{"num_hidden_layers": 9, "hidden_size": 256, "num_attention_heads": 4, "num_key_value_heads": 4, "head_dim": 64, "intermediate_size": 1536, "vocab_size": 8192, "hidden_act": "squared_relu", "norm": "rmsnorm", "norm_place": "pre", "norm_eps": 1e-05, "positions": "rope", "rope_theta": 10000.0, "rope_fraction": 0.5, "qk_norm": false, "attn_scale": 0.125, "bias": "all", "tie_word_embeddings": "early", "parallel_block": false, "extras": ["exclusive self-attention", "hashed n-gram embeddings", "skips across layers"], "init": "normal", "init_std_qkv": 0.0355, "init_std_o": 0.0, "init_std_up": 0.0355, "init_std_down": 0.0, "optimizer": "laprop", "learning_rate": 0.00124, "lr_mult_up": 1.0, "beta1": 0.9, "beta2": 0.99, "lr_head": 0.00609, "max_grad_norm": 0.5, "warmup_steps": 462, "schedule": "cos", "final_lr_fraction": 0.03, "batch_tokens": 16384, "max_seq_len": 768, "doc_mask": true, "z_loss": 0.001, "train_tokens": 179700000, "max_steps": 10969, "dataset": "wikipedia_en"}
Each number is 128 + 24 x the weight over its row's rms, rounded and kept within 0 to 255. Layers, rows and columns count from 0. Numbers have three digits each. The size before them is the row's rms in percent of the matrix's.

# k: layer 6 attention key, 256x256, rms 0.0808, rows 178-190, columns 0-255
# q: layer 6 attention query, 256x256, rms 0.0832, rows 179-190, columns 0-255
k178 112:129110098128110098148128181179158140101117140125140107147129092109125192136140098085110068100145142139102151138110123136092148179103100113116166114130132109109130121136127171112103149091138131097118096113152155110113108150102092130128121118136101148098150100127122165119112190141097122163141179131170130112127120125117091161149112136126097107106107124153117134142147151136117125132119098153131155098129152151131072126128123155123136106130123113163110110088115140123102118165119119139073124116148148117175140107086101115136132151136118134134123157105156144144121136179158063091170118133148117150098142118124159105109137141119120129117106085111153057088148169129115123087123098176113111123087112101117138132160097113137130119092151134092144173087139151130136148108104128
q179 113:144135108130175106140173146153139100148152113135109121129124101146107150127162154140156098139125143141087147103118126151108116108155142170128148133133139124088146142097133138128097137148154142127070130123107132110084100109156156141096151114092120190090106117122127147119110111110104121101152101102100109112131185125128142116141058162109132113154120157133156111126133139124102090158206121126123141125157106136108101114109101130186151096134130103108155099134106135134142158133138113111099135107127152128136124145108123111088131137131101118136129119149112152101095154149165153136125112147115052105126133123120081157186118142124136079123151166119140180053101152153130122126117141150111101185126126105118165151124123083128136119097150137122110151133155144082140154136089123
k179 115:166134173132156115133174143140113120132154123148125127155103049150127180117139146139137085087129141137115153103113139113134126089153141136126159138142133143122166141122135122103107098131123137136135130118089129130108149080122174152100138123088118142094122124164074151134147127106139127091149091159125113118131138173137147105125101159114111126158165147160125158132110146140128133132176102153128127126143128135084127117106162113188165115146114129140134090153154163152130155149114121107084149115141164105123134147108144104114166092136122139094150123126106148132119135125133152135121159142123048102120172103131056151180116144122163087133134181105130149075152157144151131113111150125138070136127102105152154148120132088076138116135131169130107138152124123121160131140103111
q180 128:139122089136124092163136136111108142142129151124127147178146151120105126061156133141132127123101125129101149131100172140115097145092132090180120137095178137125146120098145104132106098126130172137140144118100138135154162127110160109121122102085131157135137120124099107132142103103153192121142112127123096132137111118124154139150186108135138145121095122128169124111158168142096147154092131107132148132135092122122117135084145147151101135140156155096095166100137142105143120173094097107123126123110112121078180114152146166133136142115140126087108101135098111119150123101126126143146097110123097141086132090127128143157121132114085100106068178102121122138156112137137129156093088091100086154121130142113131160148115084104128163114109152120126110133083153107080179176127113
k180 125:167142149144141122128138129098144152100153135118118099120188152126106114076149150144141114145123113159124121130127140164146135132113107091194129125111139155139141142103148101124110132162137155098123150146114139103118154130094151108143106128112159121102123100129086127123137101150137187139139150164144089098137092135130138125163194104171157152131093131144105118129146159138090136132111089107141092114112105141144128126104160155129088154163115153142095167111141095108121132153124095120135114118114123120100129134147145144134129113112122147077106137135104106104155127098134095144144091104128112145098163101151120124151136114110095103138073187121123119134082101149128104140092111115117078129104151143076144137137114044167139173100126171150084132126113165127125178162132115
q181 124:136138124148108141122186128147105111078143135128103086169129064130090160120113104169121112097153136095097150129148124139156133157130128113129155109113142109139128141068139133110130109120141128098129094135114141128155131155120073174084158095109113154097189088107130151135148127108129127120130152139133082137094101150111082157107150131156133133136102136155152147118112172183124154165175100163124154141161157116128128137100135105094109139151166102136127140120151140101177130153136096118127115105133099110148141112102102068128118141171134101151129122107146161134139142123147107091130109129145089120148112104076114078122114125131091093119123083113132151136148136149142124112112141143124106145125123144127092157110069100120134072086130164154119131140143141102159139153121111
k181 122:144154124143162136108167143110132141111149139117090121200129104137109139098124106147127073100146168127108147121125129114155104116126125099120120088148137135173119163066133126118135139140149118093113147127137130107161118140107113158123136132110103148128178071105116140145144157156157110096140160150167094104108110155092097130097151108127144127107102145151138142129079151177128175138158098168110131136128156139089138141102171107110119154146129137152121151092132126099155130130127081119118075105130120128142123095130119092095120141170148081132134154117143139120160141111165091095138141127142119142158137113084119156121131145131104103145151127127117121122179110114160113144126125161119113139123112129156113161142074096128120090096135194136124175172095132132162144195135121
q182 132:067155139140107133137112114130140096139103141131127124099110113162143132146106065112110110127176144116126127140175121109126158162109117127135148168167110122111108140176080104131087160125142084143119132130104114102170122102129109117090121114133135121196088134139149108118118181102128133178108125158126120115106161123105082130101136146160112092129142130126111114094126155140174115112150076134123136118107117108172099113117104111116102127128108138146124114142075139118101110129154103177183113115102144142139099103107175154138127127145128077176120178113117136120132156108126106132134145136122145092107119160127158065109127113086151126112149112126096092108129135144162111124133142125113129074133121126119103099094143129166110162118191086151122118111138106117167130112137110
k182 128:072150130149098132118110126153125098137110157149124137135100119144165122142121056120106136113165140134125146138156123127107180146095115147155156131192134107124100146182105128152115134114146089127110125153125111133168121106136107087106144124132118152191101152156125116168159171111119153183120127144132140139084112112105094158136122115131083110138165131113160119102134135160167108092126108130116136130119145108166082125141108112093114135115151177134116108139116144113135126154135078141153108135102098158138094132147178115150105149141179079167130164125111124155085140137137120133116121134130171090088098152119156099095126116131141152151167124114125073152151136130100111100124123131091156099129130133110115125101140114153081149129162120134177122101166117105150101116134105
q183 129:150159111165147119108162093170130121050115123115093107167149113147102119092126156120163137117131132122144146135117108080114153128146131148124145171131127119185113151112135139144125145145141156141087113130125138146172121122144141208129142141111120129094170125129156091119155138131120099131102100129098119127110158107159156140101130121138149151152123148185152127092102145129152113155096116167089152142128131129159121122168180092122133079179159109116134165112134125165121106175126139121129122111115117153148113135103092116165097103178126097127098136115140126144111139105122106123088143122132129158123110119108123142104163088098157090109101108121077126121133076121122159131128168109178120106096106136153163129144089120125101094133118130088163135118157108103170134125119105
k183 125:146142157138117128101173128166143141099124138114112097169168095109144116114109175099143120120107112124143150096125116090112114104111178108126171155145140151183111157108169147132114148111133144111123113114133126117157131116145140146141092138103096088123183137170162114136212129145111095157080128141124136125105164109102141123109118100141197100151102130151157124131102126143165146138096099172116134152117145165143118135160164109124147121163123114143145128096145128140122139161083076119118104126112155129149089104101088178131099130163137104152124143097129134145109138106124094103078137101160100185120088144115137147127138137137156114128134113110087086131183129122123115133122158124142115086143117120125134160150070142130094126138136131091126153161127121125149119126137131
q184 127:157128195121119132098141139132136124137161085168144159080135124103111129182100123150152110136124110135111112134094093129145098116147125128132145142117188098137135094103136133116149116125123149144115147095156157086144152067137144100136161139147132111095121175098116145167167120138135133094155194150129132121138171141150140109089110147133159110099092178131102149169100104076139088169112114133125101113138143109105169124115148101117170089154139169157137120160144126134140173056146132117119159099152154091130155160167112114121118132085110130122152149127129145137100118146141155151159111110142110095134117111158120155112113119166130158106154110135118137121118097104128140150143091137122162125136139117148113102144125142114144099105140150159150126165178158138169125126123139
k184 124:153139130104124136143147106126119131114139062155116141132135132137123131155100143121133128146125105116158130130112110099123112109136128135138133113096119113116131116110139101156139143136116154159117149076145089088126110103122099161130136136157106117094144147096122138132134151145155113069117145091114128132156188118178139111074096138136122116141101157137068134152109122101130089139140126121129129148140130115091164125099133113134170108132099133123142141166119092121107139095147157103130186141160166097145166164133101102140175124097114148117155128139136124107097130133157147173145117124124101128137115083149089151072097140129135139104154148140087216104115110133176175165173108114157133132107140147161135111118139117140162084137154148149183115136167184126154141095123121
q185 117:138140117093133129166094165141111141124072112135113148137095099124127162164136104142101112118140134114129129106165142139140157167122076128118135084120085105120117123158189141132171137172141140124103157140122123146092110135066142111142156127161060114111152141084119140116096118153145150150127150146156095085139129143135153145159111111110132162135152102143113065103155136106128082112104080117148108134126140155147136146123107149108143105126101134172107141075108110147113120183145129172150134103175132141110136142121131161091123132165137155113174132133108074090099110171138135176135137109104132125136090148123138104112133168119117137126113109116137106162097143104123129137112138109118115131108128154133165167129163113161119127131103099124102138145181147152104143136106172
k185 115:169103130078141132126124145110139136089106113136112118111107111132097163155132125181138157122125085147112131149153124119106151147150065140108136089099125120087137090193147134134163115125118096121105154096094142160104118106131098125117159122115087106153149142069100146119127105111124107150137146148113119124179156153142128135134107128129121129082134093142158139121135130162112116122123133088137131142105149150149133161096108129150177097148144115123105129090156098153096145155143124175178171104155086132125169139123099136099126149150132149100148150157118109136132089144131147155145136094089181117125095113138139125119146167150126108105096135127144149071096113118125128168137139110129109158135114122142138153159122133162098127137110054111106092162163110142115101156163162
q186 130:162134125087128159058108155113149115095090122127111123137114124160147160092159123195122087131130117109149132150147175144127144109108166110116142115117132064137129104123152130096157133102078115105161135125080126153105102105142103133098142105171097129119137102115161137131111093135094120135121144118135162107144130155138092156161155126124098143142120089132106119139129141119106206130118128150132135112124115117154134119106157094111125131110105126137120114108166141165143159092058133127088130105135113151136107116138136144099131133110161123126139131149163084116149144134137120073136147129147125108137164096130174131116132089100094161115111133112148063159110150098098126137138132134138132146124154128113119150137092098145109120140130125116040129124149119180147154138099167
k186 127:151124122093131127083100158114154136112114127145101131132138127151136154088191101171144109136161114122121171157159180132109124096107145132088116075151130075138139105102142150119126130086089106109137121135093122128173094094130084147122148141072101117145146103119139144165095080143120125117131136127122151129147096134107116111151123108132109140137134128131116155175138172133098171181146129154125155151107116141121130107098077117114120122088136128134136131121135134124151126099065097135102127094126130132169139104142128145123133129097154124119168187139183132082158135159147160094137150106115112113140156106128150111114101153118079159124111134117165115144136167117092106167135117146132158151118156130086123141145115085154117132138133104122071137127080116094137142155135149
q187 127:151153116165112096126184135128142114148135123114116109119116109168091092122119122147182150140090130121143109145137131142133080150174104149063123122145129141094121176092119176164134133107154134147135135112157094120112133187100135114166119154135105157114120142087126125124152169094160109104099196149117097091103164130106105146128159168136130124113125180126120100141100158132132088150172137136157144138124129124089134126119171095152132144128135109172113131142139146125098152092154139106127132128163184163133124164135132117150123124143098110116087104129124116133087148106171122156108075118151120111118119078103122147149130148107117108182097103126149150112159097133133161138115114121135100129105117080137125131132108108090110139103126154138147130137150104083135082126107126
k187 128:153145116117136142108162153119110129136136119143127117144117078162112112148110126138153112145102145102135125112132133144128069086171148115096145131131123136131124150085120190134121102079154140093149137069134125120123145116116119127123152145135106130093145170112151154146151132116109157134128191150122068109131161144108117113136136183140123140113121137127116124124091144130124122113191138149118133140137153126096100157135180107133153138150104140155100139127161176128153180078139126098111152145132161142136096148114114167137108148132104098120128067127104109115083156081139116145129100121148081127126141104121113171192125134128123092140102120126119158139160096095151144106120147162133092101155133106151147148155101150095104110131132176120124127185152151155169092131095136
q188 119:118122118172133154111109137128094118112083125139126106111119126164109124123114109210081119144149088136152152137122134117130110146072143106149168135149156091154111129118112103157156120155129116147110153107099143128132103086161105111138129104109124176142117141080104093126138110132134127122115155107104111174114130124099141162112181082123131167146147147101151116127148148094112171127097144114137149091120125117140140108153148080059125143124165112114081139132120116093145137086096124100110131133110113140134128125158080124128154144099131138132090112152134117083130151115134138112155104120134132087137135136141141094121132136100143121102070124125084081132160143127082165124091092140130080138131162138126082125153103095151078158127098135114120127141174150139122130112100174
k188 121:137132130165130117096100143117122133136101123122105114127158147144103140119126134179085133138168097135148179141156146097129127104076119099134144121171127094138136141109113091123149133151123133137110140133135147093126119080103108120122130167120094131120117161083090124113116084154126140159162137140105106142133122106113134094137112102156129155150117155092133130138155151117127139138121112078158151106122132120128092085147132103062121148100162147155071158106100114098150102133067075135095113130119159142126151130153062124109114098070150130172137137127133134100112167108120153111125095132152125096122125141160158103110082099107149154104085114125068113128143118098103146151111090135131085112120168128132117137145123099171086158122117138128109132149135187103135136142130138
q189 120:130170133095123135157132097130115137093134117105143131124145130167121100104102147135116184128094148126110072099137160130145087127146162114081138155081162190100128145102140146127129145129161112160166124096137131124140115163084164155112100108141122099092156134123128142124149116144146126158141136144135146115144149151113101115124120099148164128092116127089086155193134099141110129118134102143140104117148114152157142100107114118128109133160134099144130136142155104171129152156131141125146118118145148128099118068166086162153135141160104150103139099106130139110143136117132104168073117124149159097141180089092099114158158112134163155126126133095133114114147085111137080119086178114145094114133104108108133151145092162152144125109137144131154137192131129134108082116150152
k189 119:127131084094120139151162075132124117084109125129105082126133123164104130161103155130110145150088132117087083096135135111131084090153161112087159126113126161147126132115139150138114147131119090100135138066136123133118108122100149147093162115114124112117131106120141160134121109154122135138132153123118135113156129127130113119142150098127136112085072100113110162180120139143113122156139118191145143119129125166154131137112133113114096156149120069123113158167138114146103174135133186132122105129121127122153118119112104127163116175156103146075128141126152155147138124135157112174109056150133131116148172100098106129155161147178161150133097117121132127120123098154113108127113168158165126108127110116115144118179109153157155078123167164132146119150110112146139084118119167
q190 113:134127136132079114113155148085130113119156131098128113139159132148119172121141130126093129139123120140117125144097126170153162112086115126158102133168087122152107110112114129096115143123115138125122125106141103127150111121136169145121151123114160175161138138103118131104136121145143129114085152099155149092126136131125120088146155096147108100149120166102081143118120156094087090134094135083138112121168127108120128158136120128084115174113103092107109134123158122130129103105130102136110121138132160121119135205145150077149115174089129132095062126117116156107143150146116148140129146142165098117129117150131119155149079130083082135167165169131120104096142179164112115142137107143103152098107152122101162083130133132162168145097162131174099154109152127152114178128126091
k190 117:136125134163127139147132155125103126145125150116103147142119100146111130161167060090106127154137163133131123137108158176152164142123102138145098079178072116115090077141137126116100154128138146165120108164143075147134124157127160112133125130159104174141148106096156134141147148112142140135096139127142114119103133137096109095128130108150111135156171160158093134110167151073158087068125109124127141132149102119098111153142103124107090116110097148125090159081144125094143090120120121115098162146149146124128116178118171078135119135146155126128133088147142151083116157142152098148111144107151112132113159140133154103148116144100102114162156148128126124148161163134124118134103114161131113115124107101079156111134164143158153143100142114159080164106154122114151145126128096